python train.py --rope_fraction=1.0 --parallel_block=false --decay_fraction=1.0
Each number is 50 + 15 x the weight over its row's rms, rounded and kept within 0 to 99. Layers, rows and columns count from 0. The size before them is the row's rms in percent of the matrix's.

# layer 9 MLP up, 768x192, rms 0.0894, rows 753-767, columns 0-47
142:79 43 56 64 62 45 76 69 43 58 25 69 28 55 40 63 34 72 49 40 43 56 35 50 26 70 36 50 34 42 59 34 37 42 44 26 64 64 62 41 36 41 37 43 44 60 36 56
019:62 53 50 59 43 40 44 51 45 48 53 42 64 60 39 40 41 70 16 57 57 74 34 61 61 64 71 56 49 77 55 47 74 43 59 50 66 55 61 54 60 85 35 42 68 27 59 65
088:59 47 48 44 52 42 83 40 20 71 32 51 57 67 62 63 31 47 72 63 64 47 14 33 55 66 29 42 45 66 39 48 85 60 43 57 16 53 45 42 30 60 31 44 27 43 31 73
028:26 54 39 72 76 55 67 77 51 49 64 54 52 61 47 64 55 50 36 38 48 45 21 47 35 69 36 12 50 32 71 48 35 54 64 46 71 55 54 26 52 50 67 62 20 55 56 44
102:40 39 73 32 31 53 56 59 46 72 48 39 49 47 61 63 61 61 65 51 39 52 25 89 49 63 66 43 34 11 56 49 30 58 65 73 61 48 64 47 72 39 27 66 49 52 48 40
015:57 58 66 37 71 62 65 38 63 47 50 45 36 63 48 57 48 31 54 44 78 62 56 19 49 51 38 39 38 60 64 40 36 47 55 65 56 46 14 50 51 56 55 95 64 65 39 44
049:73 56 60 96 38 74 72 56 44 61 50 34 33 68 39 61 27 09 58 43 54 89 20 33 60 47 22 20 55 71 63 58 66 43 42 33 39 45 64 63 59 38 23 46 50 25 49 52
025:23 68 36 69 55 73 81 41 52 56 33 44 50 74 48 48 67 50 24 66 48 78 58 48 30 71 39 26 66 51 61 21 40 61 45 39 41 49 43 36 29 65 59 55 37 64 60 39
039:29 59 64 71 59 44 58 52 26 55 56 31 60 35 33 43 68 41 47 46 42 70 30 32 38 48 18 58 54 43 67 39 29 44 31 64 46 62 55 57 43 46 41 83 59 51 60 71
020:59 42 45 56 49 38 74 42 31 27 33 49 55 65 78 39 50 70 46 74 74 65 68 68 63 62 54 43 46 73 63 52 57 43 64 37 78 57 41 56 15 76 54 39 61 56 46 57
137:44 44 42 61 69 47 41 57 53 44 44 49 18 36 44 60 88 39 47 36 42 38 64 36 62 59 70 34 40 39 60 59 53 72 45 54 54 82 38 60 57 58 45 57 40 54 39 51
104:45 36 61 55 65 54 35 72 52 55 37 80 75 46 18 47 42 58 42 72 28 61 14 57 51 54 58 62 28 74 70 74 73 65 51 66 78 43 59 48 69 54 62 49 39 68 42 41
045:42 30 42 48 53 47 36 62 49 68 27 41 22 35 49 73 75 28 48 34 45 70 06 52 83 35 17 53 52 17 35 58 63 44 43 35 41 60 57 75 31 33 46 41 55 58 67 14
022:33 63 60 55 46 34 61 50 10 15 50 44 61 68 72 49 50 74 35 83 59 38 59 48 45 58 58 52 64 43 74 38 35 49 61 67 69 64 32 43 02 53 47 54 67 46 34 50
038:39 62 58 59 41 57 55 58 10 55 52 28 80 44 54 34 81 61 49 33 14 53 34 71 17 46 33 45 70 60 46 42 60 33 56 37 60 50 53 54 51 43 64 61 42 39 33 68